From a checkpoint of a small transformer trained on Wikipedia: a variant of Muon for these matrices.
Each number is 500 + 50 x the weight over the matrix's rms, rounded and kept within 0 to 999. Layers, rows and columns count from 0. Numbers have three digits each.

# layer 3 attention query, 192x256, rms 0.171, rows 15-22,47-54,79-85,111-117,143-149,175-181, columns 0-127
568509472500485502448509484468517461391448468612411466512504496480555463454448561538530533588502496610457489491557567494460498460438547403605568396510575523565555440504557516469461504362474478451543467498526538536517493555520365648600569548563527425474482584401580570540492449529456452470490518502567522476461438556503636587470487603520573461475488644452521525405513399545537493488450
522451433506556451601536516405456505491464515541527477540451525489504465396479454471517433492515455469584535500521528579467462475526632488457466471530534490445537516510509522577506497466487510450440464581466544487488549438526537469508531474557543551532532490469460584528591542495506549541501477468527496527472501489511495598489517554520558411479540488519414474456444560492461515444451
481496526448517472485463483526494436480513515524467528480489491506495469452510597474479487511477492506477489468518504477489529506505457487549538478526532482508412545486476440525495448458578447464471528517470455534521480563516483469473495467459484529504503541490526485501513495574514436482522468481437519481462506492521525498506494496464457463506478480498487525505509554518496521515456
468480506529496488488478503500534460469553490465454481513538473534522452480515523439513555504464536516457518445558501499531505537503507517523510501477548468471482541511470543500455496560536545440523550550473480456478518518494507492460513469487495497533511498464509529505505506568492524552524492487551482502437484513459548438545475544454514524478444503473513521502482521544480531518505
513537598548461521580464453430448460447507516492466438489454415497399562560543401574456496484553467474487372453523459387415488513521586461534523449522516513442482508508495537522461531509543559459519545464582479559486474478468541511497536480398500532438492437497537603501422590418529447500407558455434492418478512525582545471466496497392526600491495428521407452470435538436505542526603
438428507530500508600480385545471596509500512583552536510427482543459507458484631509448532544473514566534476532564520458589513509531494451495406582473409517481530491488540505436473435528520500476375514530443448453432614438560425446519411518419519559550445539568568505506509445437420451450518545477492416359546490443563357466526527572558511466515398536444501611538459448541477585441402
438602565517545518382464434442502563427428516464528429520491508485499528419580431494441459542507435572595483495456504587428468534439564497457489484608584537525498486459490484409478614497481532514424522491465534441439438483487419522479418540477533459433512507555404550503439501513515541482554510493487543458558505542477407494549476398411445569515596470554519435536539512448463525535511
467487432437475592518596499504496471466477500423610500453448507471568438409423492474483513457495478536565606404495574519432519478521491537528535491582566492506419614443435517616558552370430522472617519409432466501509547467508482602473481472516477544456509448634439497526468485586491482529494495522565565461556519518446468459525585413476450580498474440549439509527482490398484531593472
524426450473482483544489498437561476516520513523524417424468529494495517551490532561488517580465406561475457504500465497484523540482425514404545483568479559521522404514602508537540547420539502501516540562546477503585486443545434475509530471551534498481527542478480505476519392499460502544426555546419504606464527559534469534427558604492430548501409579455474560429498493533451566476461
500479479443555484452461497591425440474548505578483460471466514473504552513468467580487572532462439454503487538535549502485513574492482495514555556575553468481568480479503507486476398461561487527532560402505499451469520537542491540432536494456553491558471460512416484413476523469555567494518466501457397493435567435508490524527548493504468522523477471421530535487513594554402528505510
436478490446543494539508513473505492489489487454451454530520492504486469552546519474543619497500543521478491429492502459508466466500457500556508467519501508515494491525518529521510446535561458444532511538446469523444466535490468451439567462545537502491512431465543557563463530514454421527480495481456449537482500517463512451435467569484537520501548515492535518564406464483545473506515
461500499453502494543467477589553418478499488432432423492449517474497487466513534455457538529456519450457499446460461521488530492547509468579497468471514512508464495436476475568487401525551519478476519553498476437501458538487525491469527456466480460508542498456523580482474490524468460495462561529469551469510512496500489463521517531520473522437498493457494525466459481539507444524478
620481489410495454485566588417531466546493475497515412526587450476514429464495537465495474534570521481425518448423543454447547465541457568518470411443503511492570501518470518443571474502462479516522429530528425427477488585506521433563528579487498453551556454517549464477469477434471425511494461462518542491509539572536506504576527490565466503544454453486561497450552458537465568482478
480463487538612463482535462546517467518364415575422528478411534550609620511479442449473534507476509468540510521626458483475550486504514426568503598536499427489485529469427505531484557456512474492468557441479434474468519562465456529437436446611522476507478605502447539539510608479533496525510470468568443484501416468473487374525448593483483548482554607586498594555498495442503539428520
497554506505416504397549584568453556413562541525447507534502511482471496512438454520463511534538490454519506509461561521506546570499561549475469441487534585524486518450466512489561483397440431503519567389502460483468457509602512551478465526456509520455497492474525553477503538459507510583560562550483438502559484544520415547542568501460473508560548502478473543531446421505437471504534
517496466515522589508492473435430601469577482473512520559385573549477505458555485531450451553610497476479553497490532597546433546409500506507554495529490514464399524487535509560491459477409472494538528466513471547465470464441540598542475508564493449479478583448468559514494485479489510421513560557519502499454542467489503444579525511479481479515548506488435609521459497442510475511538
449422470452568558513546430456521389549504521481311400471482410584412482494550645467454623528394463586506381430503509506437432460454317579643571386508510659501500505487523578464445451494456415481548414431444516429419438542489387497561491579517581500539625555437519554571548491623408499510452455500527452588410460499444565552542551377536475437575545511577507637501427419564545543499452
528495488472554536535493484525508551497467522523444513559493468507461509507529470514479502451461548477551516526515499524522470500487535502525484468556472512503419479540519515526488473488492548489441496496501497550507536460473536474540500552553525505559497501522509512522550520520475514517429481510508501518507488509464472512506488464537528515465527504510483523497487542518542474516503
471457486512522497512487479501510495483550494493459457507450489497491497490505533540518544514495464481501467514483508518466501499495493486546460532508475508532512536525501484518557509520577529504494553511520482428506488490493463498505475532501526481505518492570522497506474520533502469515479493456488532504488498496507487464437485530508475493506479507524503473531503523523530507526468
464513498515527514533477493527532529517553520474504484522465488517498465483493555500490531521481502519525490497486502518510505514501503434536453522523507529511499509484507492483505502503551530471517544472505459478492482544467452482447494516488479528524489514510547513555496520540525454547525517485482505484474495489525508504507488526480505512459480493513452485520480524490527509531503
461394460472500523477531507523506529475514543477455481542413493529490565525549500526465488457483519438497458517595482471412489518458442493515545496476487528532555500502468509541517478524509560504489502525594510495468496467415511489554488541581589468470490454469575456520480459517456454475518479472519524540507443477567556544518451494514485477563471460506416520472493419467536532497514
374450502538567508587464472516547459453464428473504516498462462590470468464506497578445517489409478493476544485609472465467522502519485514477476526535466509546479497497569496509568466450482496450530536551513471504581516486493460538550529489470447547476499564544480604539538521568470557516435577561542481525470460474519486408493536516461517486441448560508538525488448455596461484448503
523552531500509496435461425489430510484449439548507502522531489488528545510538467468565471539551486489511497544496468488461537485478530454545565486544573527465486563456446508545517577568474501537478464496472566508434521547395510527418492508507558499467498419483415455485467577474470446531559540497501462441594518552497513473533468571484509472501533471489420441516506436465551482480480
546517460537516500512504431543448490445432420517542595484620457428499465438490489542533532437582448482499470530451467562506509503632461519477511441472426531479536502508548505505523471488509564525487503404566463604476492558615463529476456522477550419488473597470475575495492548433501389499492523563507459573543425529452527572406518466484520473565572511526455411535623500489507521480490
504488518449537549478479517461489435472393517464454492480462554460514509518520462496520500419558501516483517548517466511436507532518528573479429517490524407485605496395498476536514545468518547547432498509478502564524442530442504528599480462451522600547483413469471485487560532456505557564528406448434500499424547415490453506487501447470520443452510493523488496432583467532523560428436
506440480488525540583454473503540429439527546459487460545485525436448513483502558485453546520505470570464478417532443484444468457477441528590478567434474526525426492513489552600573477519535539573508487495545448493517513467479444477501566494537449503470485407518544485551479451485499430507482513507493434566536512516532493490517529459526583477523566496554515467472491464439592469445519
482448552495553475486460465485521479481569449502389503501498597497503557511496586490566472578417460517467476433449501468534468466505473479499571542464537520561543484445464548513481408492512441506485487538597402417481438490466558461543564483536413466473529538464542490530481398582560478544512539516445508536488509434499494483488505502502554462482565504538528566543456507551620470546547
454405427442459478433505440420426516517544545480454524475571546544546425542469556461490430548426446507496493392452497465492514504472536449536554526477543535510467511565527505456518503453523569494508450534480514583525510487446531533522534546528487565420441490360495526544524488518530402536503429462467476581565455540646503435545492457441491499382557503481491524528491580578510553545487
551505495470553414451556547534521601502528458480548555474476556594532543526471456509486517538507494431361545531487656469546501495411466525522493507487456512520511446532525440486488463585484514532532642520512550449496569519464483541557461500488435535478479434508528480541577508488467475468505475529615507522501486422435633479541478549559570495408438531451502534552609410531470465411530
518536468477463453435519472439481458478519459563525520483568560476456514428467542557500567557485602492431475495521423528504522462489553609432520497445549502444538475425492535510480581533469443499375578480574521489426521551592487517562524392481516455494477438511445510554530528541459463519508533503534445468560487512414461520567583419436496450471528499430580474533444493463450563569440
389551479525498587424499394511426467499451427567531479521623476465520448485448623502469544435492466603516473529556650464581540574467432523464505374479481570496525487604549507522502485380525421513446487475441522485511421598474450508462503473482582529399487563496531541491504508578497509555510565529484545507566445520471611515511475563480542483442414547432351435493494531581545542503469
461448423479518471542521490531474480479418483442489481487460471483426501522519490503524400395506558474516520511498451521450483489472481475442517432539566487475483416489505450513433490534481546468493494582503489429514445467459565492496552408506472498516500465496521577439552512482442608535447494473499482486502521525539515501494501516521530429473524499477554493515463531457584483540455
493444466499530497581472444456525458546510569510445544492491501516512603502460504456546476458519481525424485478478533532496494448504437515520519600487483518453454498502518505495554483538532511560543495511580485516470573490428519510496477547514428539500529527473554498574511459497515394441474483489511458496467488506490537509515475471492483499492526570447494523533471543523512468486538
483473439504509516509508507461511482560532492530486534509495522473520537468505529513409540549468556505437476421532525520524574465490479498481477568511507425518521536457491496532498467471513540527520490528460450478547517487498501492464511528542463483508489525483578518522465436522515453479525506517485448516427558488442512513487493571513527533464461482502543551456525548529559485482495
548494474510464462509493473422418457487555510528574571393476507468498529559481492509484379488526511497488539463488512590463471514492480496444458543534485466440648473463554556492595571411500536591462511615497491452551563471506509453520453511472486540529396449475541426549444524443473413440502431523493469368419520465531525515490423496485540497484545522592485474508440602554511507575489
393453452445476557493542467505567430500534435442538471472455469584463457456473622464519586503434444447462511504494511510494418431552431459592577488390408439527490601520484502521399448514468532516493489450528443441507515570418459479482464511554495553583502494609469599492509518440482479489451461526623417520463616432479471449582415623516560432546546465524589560432487501629555551522406
560572470548454517516477498492440479529567531489475535496494411493491569522509497436438486507484523506485529455509542534457511522465511526497469461516530424512515504502432495424478560468507544522424554409475483538527517539538473647452474536478504512493460481511556559461468588568470499465558586548492383513431509510454493530460535513453562459459496488354508477512553502534512475514506
492447536502525502482538511586542508510503492548414422570488543528482464506448538546469613542594517521499353528523421519508493478554446523548526491512588598521528482472550613484484477480533524512508499450488455425537380368516391439464508443494568411487563471531432563483501467579485537474376561572475432472495503541504556566425503521450533447526538482526448483409469549546528551546491
524438522498557495529567508497509514513464454538453483476405535485518453503558460623575461382494600542540506526512415583396558590534513522455483508550529384519542488560437571579513463506458483576509507541501512545521476530500493435573506491472510459560435563454452546507490475558478456494399464522519521489434538469490547558501534499523471439506510506440587509525423576522495534558435
473488469502489489521458466508500448508540477452437507533509491503498504481486506508531520544450482535481456453527507461448506485514462548507517552525526463467474541506451552504457524507575496474498497535502463499526493505425449507466506461470495542534512464489559502533477446519524448497465536481519494480464553468494504491496504489493489521441518515514496487494477504489512468532518
526445477500498508493474528558534480431487492416503499491454464533471472469548524503484552531461483556470485422516546479541555492506435438563510510504509516500472535524434495550508448516558518490560541484502491479575509557480496540534518449455453554513489494470530503521494532522533449551536438475420505480500490431441526460485524464546522523452529475481547501504463506533542426531522
605425461432517409604532479489472543449484479470419585530478529555458463506469567459458534446518493494514503440488545509519543538439459474465485550535593549480565535514576516550446475537567526567556522440534472538469543528420572386468584485440458501537567490538514514439482526535506440511438468452408476472534556464489492456480585528368434504440511486497475426481585553485430437572533
468408491413530519443518460463559564545498498486562414404462531550486467577513454624463515508505538507437456525583483457510477523525543467493547447457489444576521450443430508430589424470441456446546428421480471569486541459449456380516513417557551365515458527493505521593497495557491565509538463488546401551504522520520503522491468515472527519496560495532578490537437471574561578559445
582535535483495564465455508470445459583570525518440480481480407507503483450487461477407493495544516567558479543533465537469540512474503526524570503526586414522443504421537498401454507534554602563479406447460459584524580532516470557420514512493485571501457500477487439498494617560475507571482496475468450414480575554470483441493472384471449392511453457438472381453455462491516623469437
# layer 3 attention key, 32x256, rms 0.161, rows 15-21, columns 0-127
487524585472500533517496477447531481513442536455351449496499393504539481425563500534522486443465469529506533374437395386508470441426521406550572467517502461526444580535539556523481486540486455440511475426628445577532512464515467550434611422397474530375538528582590509478523493557430581512415570468514591527545544622551523382490478477473395424521523539425512521409537439527614465653411
453528491489552548488495502564589522444544462435468530515460517543560464490523561501534642550431471435446417422538526523553496451537465380567544550450489555442545541561472472563441446467510471437597468470587462441523519486456432496487513520512493462558500499441533523542543422509530481496553530464435475539530507518495554405516536483544501583536489480523522472526456492556568556523446
450438521500502454470514570554544507577500449444503495343508445493515513518477463502551475469505479520510406538509499492548422499489490434527522495420504536527529489455514459464455520496496519409544489515507486422549475530518486495541509442400487448520479637465504554430507497493572493487532492497482481530501441447527561450525524489487541548533477502572534579461525547569507496557484
522465497553527542517502490429530481465486456569471541415521434448564460369566511428566567440512438514488488448462500570481365456449522393542481527486432450473429506499487454523400468498438525481501473491545455551470510479559410551489515476521525480528531521520473535514540373551480426478559461558537491554562421523538521487468429540442439505570488602494569496483482477504517516467545
494494488547471473508379521530557539489604471501458584484522426590503431472432518474454548466470462541555461536499549539592534445524488429484482477447544530443448415493585539516488418602495503520531504499505482535476506511489523498490443476422429499548514519570449460538565552526435559515482442472506488536500437477492554478525513452584517429428435576474499530489536462592475447476460
466544531473475462427552507498499525460451548521406482575484485538489486488482518459544492597520472487444490402502519462516528506545505546516485521530561477512535419461452533485536545453486501509503553479420562509590472435543477427480510503466506484508538492481370472481488498520544513473509468519483479437405561490483514494517585451510559479461552540498547549510528557449542559435500
446437605417522492491568599538503437489454499566552472531532504515490558610505502579582501435513523457525461506523441401466476483510481513492504426502492529513527418448552484503486498532536490512587476571467501464503434391464569421559534537496506515482491519575555561531465432552528521456446471473541465563464561425479503472482511492539499458470531451548528406444507460480552535444486